Part of a small language model's weights.
Size: 14 layers, 15 heads of 64, MLP 1280 tanh GELU, vocabulary 19470, 70.3M parameters.
Architecture: LayerNorm before each block, biases, tied embeddings.
Training: a variant of SOAP for these matrices, 559M tokens.
Each number is 50 + 15 x the weight over its row's rms, rounded and kept within 0 to 99. Layers, rows and columns count from 0. The size before them is the row's rms in percent of the matrix's.

# up: layer 11 MLP up, 1280x640, rms 0.0309, rows 1228-1237, columns 160-319
# down: layer 11 MLP down (transposed), 1280x640, rms 0.031, rows 1228-1237, columns 160-319
up1228 097:54 75 36 58 49 42 45 56 59 67 51 30 80 46 27 42 54 51 25 60 60 62 49 63 74 27 40 52 03 42 28 55 37 27 34 26 68 30 55 52 40 42 50 53 20 54 61 42 37 52 41 46 63 70 59 38 47 37 41 46 25 45 60 50 45 48 50 35 34 34 58 47 25 55 44 59 49 38 61 17 62 20 31 48 68 37 69 43 72 47 64 39 26 28 46 31 40 09 43 43 72 32 40 42 24 40 58 41 58 53 21 50 70 52 39 52 62 51 40 63 42 28 57 66 36 35 63 46 50 48 43 30 37 42 49 72 49 51 50 47 45 62 69 48 60 44 70 55 26 45 65 40 24 52 29 28 43 51 44 48
down1228 094:15 41 38 61 63 52 37 62 26 52 40 61 36 49 65 45 50 35 60 51 53 63 41 22 53 61 46 46 60 56 75 38 60 39 48 66 44 59 75 67 43 57 65 16 55 53 30 28 64 49 44 53 53 21 58 42 46 40 41 36 53 61 58 52 48 53 57 65 42 50 44 48 57 69 70 65 63 42 51 51 40 41 77 71 35 66 67 33 46 27 56 29 64 65 45 59 28 59 48 44 67 45 76 65 18 61 34 52 76 38 57 58 48 87 46 55 38 47 40 40 63 62 27 75 61 26 42 22 45 35 38 53 48 47 53 42 46 58 34 44 74 73 53 72 41 34 60 64 67 47 35 34 99 43 37 51 41 40 61 58
up1229 100:61 56 58 67 83 62 29 51 43 28 46 60 45 62 39 44 55 43 37 62 79 56 74 70 51 59 30 46 38 86 44 57 75 31 48 35 56 82 52 40 65 55 53 18 54 46 92 74 25 44 58 46 58 70 54 72 83 71 24 25 48 54 47 24 57 54 68 64 35 49 69 58 78 22 61 51 65 43 73 44 38 51 52 67 16 22 43 39 36 40 65 51 30 51 43 40 37 17 55 22 22 49 45 45 60 58 51 56 49 35 53 79 36 39 57 55 54 58 70 67 38 46 34 33 53 63 50 55 50 59 32 66 32 53 38 48 45 74 77 42 38 67 72 51 58 24 43 69 46 30 56 36 26 43 23 88 68 52 39 71
down1229 102:42 61 39 43 30 30 46 42 40 40 51 57 69 37 38 33 54 45 44 62 21 32 54 51 63 70 36 53 74 71 48 57 43 52 50 26 45 45 25 70 39 67 68 55 48 40 58 54 27 38 48 72 58 49 70 30 74 58 47 52 26 50 39 52 43 27 54 58 46 44 46 61 41 65 37 56 62 48 84 65 67 59 54 61 44 61 61 25 66 42 54 58 44 61 43 46 41 68 48 59 36 60 66 60 53 72 69 27 43 31 45 66 50 39 58 43 19 70 50 51 49 73 60 58 56 46 58 70 54 70 83 69 63 52 54 36 67 32 67 23 42 24 35 52 47 54 44 34 30 43 31 41 58 45 15 54 04 16 43 93
up1230 099:40 32 64 59 71 54 37 71 27 41 37 37 35 52 42 67 29 32 61 29 34 36 28 47 64 60 36 55 53 73 48 40 54 55 51 64 48 54 80 58 67 48 46 28 77 61 63 57 25 42 72 35 60 27 45 24 34 61 66 69 80 60 47 73 29 47 67 32 39 47 46 44 54 56 47 68 52 52 39 68 25 31 49 88 66 55 28 36 57 52 58 42 90 60 39 46 39 55 47 40 43 42 50 45 20 42 31 64 76 43 38 25 64 65 62 62 61 22 51 50 59 43 43 29 39 72 58 63 66 55 72 34 27 57 37 47 46 58 41 76 62 71 44 92 62 49 74 17 42 24 60 27 37 51 41 26 66 18 69 33
down1230 109:36 65 56 71 41 39 36 47 68 33 54 28 38 46 47 26 11 40 20 50 23 58 57 44 29 63 54 40 61 32 63 42 57 45 42 77 43 33 29 62 68 57 55 43 49 32 56 50 41 38 36 57 43 42 38 43 65 71 17 74 50 45 43 37 36 50 52 30 35 50 74 49 64 64 46 53 38 37 77 51 58 42 67 76 31 42 65 60 54 62 60 53 63 62 25 80 38 20 47 36 57 57 95 72 39 51 58 25 19 63 47 65 63 47 58 55 61 41 60 35 70 59 26 32 42 48 60 48 29 55 63 70 61 48 55 51 31 43 69 54 40 00 55 79 60 62 33 45 33 35 61 64 40 40 43 81 46 60 61 24
up1231 094:46 51 22 61 33 48 62 44 58 42 32 33 57 54 39 61 71 24 68 52 52 77 70 42 55 40 59 48 46 75 57 39 46 56 41 64 55 33 62 99 73 70 61 94 79 53 47 66 48 64 60 63 60 58 59 19 38 09 10 35 48 61 44 31 64 34 68 67 30 51 70 44 32 57 56 56 47 46 56 40 55 50 35 58 42 55 63 79 66 16 48 68 40 75 38 48 41 18 63 62 33 49 49 43 37 55 35 55 70 38 26 54 42 59 61 41 38 48 36 40 62 41 14 79 39 68 58 68 80 52 69 19 53 54 45 58 59 73 43 53 54 61 42 25 40 37 73 52 50 46 69 26 46 38 56 59 33 38 53 68
down1231 092:67 25 65 34 51 32 80 30 40 61 42 40 52 50 46 40 50 30 62 41 51 49 44 32 52 32 54 23 11 77 51 58 44 74 54 39 53 64 36 68 59 66 29 44 50 67 70 42 66 58 36 54 08 28 60 55 31 46 52 48 62 48 62 38 42 38 49 53 58 45 32 49 63 49 46 74 27 76 29 38 54 39 75 59 45 63 29 32 36 37 45 43 34 67 55 55 42 34 51 42 62 35 49 66 39 38 93 54 64 57 72 41 52 45 69 47 59 45 61 55 53 23 71 51 55 45 44 87 65 20 47 31 62 66 42 28 68 37 46 69 27 36 54 67 62 70 63 45 35 39 46 32 44 35 35 59 62 48 55 53
up1232 092:69 37 77 51 49 38 68 69 67 53 35 55 34 91 48 38 53 26 52 71 32 48 65 69 45 56 50 55 53 47 46 41 47 57 46 30 51 58 27 43 45 76 61 67 32 60 26 52 41 29 48 52 02 16 69 28 56 25 37 41 72 65 29 40 31 55 58 36 80 45 54 33 34 36 55 55 42 34 55 58 51 65 73 47 53 68 76 36 64 78 68 45 32 53 39 52 57 39 32 32 86 36 81 56 50 53 38 62 32 35 45 71 41 59 41 61 31 48 72 61 47 63 52 71 43 57 61 63 56 12 29 67 34 69 64 56 65 45 22 65 66 30 40 47 20 67 29 45 43 64 44 55 77 67 57 60 57 51 62 56
down1232 096:45 42 61 56 33 58 48 69 51 35 48 42 34 56 43 52 46 46 41 66 43 27 66 55 67 40 55 32 17 47 14 59 60 55 64 34 60 61 90 44 26 26 67 20 60 60 34 46 27 47 51 62 26 63 49 71 23 38 68 42 46 50 85 52 11 82 44 44 39 28 58 41 52 27 32 57 63 86 55 19 43 81 19 72 45 51 49 38 45 70 20 47 66 64 53 58 52 70 55 44 50 54 26 41 39 60 44 60 32 47 53 43 24 48 20 43 62 40 40 51 54 60 46 52 57 37 42 61 65 54 48 59 30 54 63 62 27 86 35 68 25 68 42 39 65 28 78 49 42 68 30 58 48 40 40 51 39 53 32 53
up1233 103:33 43 56 28 62 54 55 35 58 20 59 46 62 38 62 32 58 51 45 40 79 66 54 34 45 55 37 64 58 70 64 64 66 36 13 41 58 39 41 49 54 42 39 43 47 63 57 41 41 38 55 53 39 15 64 72 41 43 36 58 60 42 26 59 50 47 30 31 45 36 23 42 60 49 49 60 38 49 65 29 43 72 69 76 66 54 33 63 38 50 54 22 58 30 48 63 62 50 58 70 39 45 49 77 55 50 38 68 72 65 27 32 55 53 46 65 42 53 55 51 62 62 30 32 35 44 53 66 49 32 41 39 09 48 60 48 58 70 50 37 84 44 27 29 54 51 37 51 50 38 63 31 23 64 31 58 45 43 45 72
down1233 106:45 45 58 40 52 40 55 35 64 51 60 46 38 23 54 48 45 27 31 69 36 35 60 45 48 50 38 31 49 48 60 53 38 54 68 54 54 63 46 35 47 62 68 64 55 44 37 57 74 52 29 76 54 45 51 55 56 52 61 42 33 36 56 38 58 47 23 35 56 50 43 66 49 59 71 49 42 37 22 55 41 46 70 37 24 40 48 50 34 65 53 31 44 38 18 29 72 67 64 36 38 63 67 20 69 35 55 52 57 39 66 58 33 27 42 44 45 36 45 45 64 48 39 23 28 58 57 46 52 64 54 54 40 50 54 46 75 62 59 45 93 45 57 30 44 46 41 60 72 59 41 46 67 46 66 34 68 53 62 61
up1234 100:53 37 68 44 32 47 57 60 67 53 39 14 64 51 58 41 62 39 45 40 55 37 13 70 60 55 35 85 19 43 45 65 40 63 51 72 54 48 61 59 55 42 50 95 53 30 63 59 43 35 76 41 46 67 46 38 34 47 47 52 44 30 72 37 70 87 19 37 44 38 55 44 59 68 32 52 56 51 28 51 62 31 54 61 58 60 58 60 55 43 47 45 60 61 55 63 33 30 81 41 41 42 31 59 28 64 38 42 09 59 19 56 68 22 49 31 40 40 60 57 53 30 50 69 46 48 53 44 53 43 61 55 35 58 36 21 55 50 51 64 78 78 40 31 28 66 43 57 69 53 40 64 40 44 21 64 56 52 39 38
down1234 102:63 34 42 26 46 67 60 39 63 44 24 42 61 40 55 52 39 35 56 60 39 55 36 32 41 36 51 62 85 33 34 30 40 38 61 41 52 63 55 51 56 74 43 33 55 23 74 41 52 60 42 56 41 65 46 29 51 31 46 34 52 57 74 26 71 66 61 47 54 51 71 52 57 41 49 83 35 42 63 12 83 48 56 56 77 23 46 80 43 52 13 57 36 39 54 63 30 40 39 54 24 68 54 50 73 53 46 33 59 23 36 70 36 60 41 68 53 54 75 65 42 42 40 74 64 34 54 27 24 00 30 38 40 67 50 65 55 32 21 56 52 41 50 44 31 54 52 52 32 51 41 49 76 49 43 73 28 26 52 48
up1235 094:36 61 45 38 28 46 34 46 44 61 33 60 51 53 41 57 45 44 36 49 51 28 36 51 29 39 24 67 70 54 52 50 81 31 43 61 49 73 54 60 69 72 38 45 66 48 50 45 40 43 72 35 70 62 48 48 63 42 81 35 73 21 46 26 56 26 35 62 35 39 65 60 46 20 55 44 49 75 73 47 46 62 54 39 46 38 28 43 39 46 80 48 64 33 62 63 44 65 38 56 35 54 55 70 46 49 36 47 59 61 67 50 52 66 45 43 41 26 57 40 41 51 65 42 70 81 58 29 54 42 40 28 36 56 32 42 46 51 44 53 45 57 46 47 24 60 47 08 47 50 32 69 42 55 53 44 33 63 72 53
down1235 087:59 58 39 39 25 67 49 62 42 59 31 40 61 46 67 33 66 47 66 55 34 86 57 61 48 44 60 48 43 48 48 30 31 74 55 25 74 42 77 21 48 45 61 64 35 48 81 56 45 35 58 38 46 68 67 68 42 42 27 53 72 42 44 77 35 46 54 46 62 45 51 61 56 39 75 43 55 41 43 52 55 26 39 41 32 35 55 44 19 55 26 47 51 53 52 38 43 45 49 39 47 65 25 41 35 41 72 59 48 40 42 40 54 66 32 54 55 55 51 54 71 58 44 53 43 45 60 49 43 00 47 43 36 26 33 31 43 49 36 52 70 33 56 49 92 53 34 49 45 41 48 43 59 35 58 49 26 74 39 44
up1236 096:45 44 58 32 48 45 54 44 40 79 65 45 52 46 55 56 45 54 61 59 47 57 44 36 46 58 58 34 39 61 33 45 64 68 33 52 36 72 60 72 46 28 46 48 42 56 81 33 58 31 28 39 39 35 61 54 43 40 57 34 75 63 55 58 48 55 43 30 46 48 51 55 37 56 36 39 31 48 65 73 42 26 38 54 65 55 40 64 58 46 80 50 45 46 41 45 55 57 37 69 61 24 28 22 55 42 42 39 41 52 47 45 61 52 12 65 41 55 76 70 66 49 42 10 43 43 48 58 42 57 46 32 72 28 46 37 46 63 75 57 39 65 92 42 54 68 60 44 53 62 60 54 59 43 85 52 47 52 59 58
down1236 098:38 24 57 39 37 57 27 08 44 62 41 82 51 46 42 65 29 48 42 34 40 47 45 50 49 72 72 40 54 47 53 37 18 61 57 39 44 74 58 65 19 24 62 61 63 76 48 51 40 47 29 56 78 46 63 76 60 44 55 51 46 62 58 44 38 43 33 69 49 15 48 56 42 44 40 72 34 53 35 73 54 45 58 61 29 38 66 61 42 43 84 48 40 51 56 40 58 37 34 56 37 66 61 53 79 53 59 44 01 58 52 35 27 48 30 57 54 69 26 39 52 41 44 52 24 61 49 43 76 57 36 46 31 54 41 46 45 43 15 44 65 51 79 62 36 30 32 42 64 46 52 31 60 63 53 40 65 70 26 50
up1237 098:16 68 71 61 36 48 29 39 73 58 46 63 65 32 08 35 23 57 49 37 51 27 36 62 41 11 57 77 39 58 35 76 46 69 45 44 52 62 29 46 58 50 47 35 74 39 29 61 40 47 48 50 48 43 28 36 55 53 72 81 85 58 50 57 46 42 60 65 65 58 59 69 35 30 25 67 74 65 25 65 55 48 19 73 44 31 27 63 61 12 33 44 54 37 47 24 33 51 84 55 60 56 38 76 51 57 29 25 30 48 52 31 64 29 53 73 56 70 75 34 50 58 40 42 27 72 56 45 51 14 55 34 43 60 64 60 59 66 31 36 63 67 64 59 64 72 53 44 78 57 60 37 42 87 44 54 37 56 67 45
down1237 092:51 50 39 20 43 66 59 60 42 20 56 47 41 75 52 52 49 27 20 62 61 71 71 32 67 22 62 45 64 46 60 58 38 35 17 57 36 49 49 46 41 42 38 64 51 47 56 73 37 56 42 36 42 53 33 53 19 80 30 50 53 51 63 74 41 47 60 36 33 51 52 45 43 72 64 61 65 40 32 50 43 65 19 36 57 61 70 46 50 85 54 70 75 58 46 13 59 66 14 54 47 31 58 39 69 63 67 43 41 33 62 48 99 48 61 76 45 65 45 32 49 50 51 39 56 46 31 50 48 68 32 53 65 54 56 53 71 48 53 76 51 77 48 47 68 76 66 32 72 33 74 40 47 36 47 28 39 47 43 81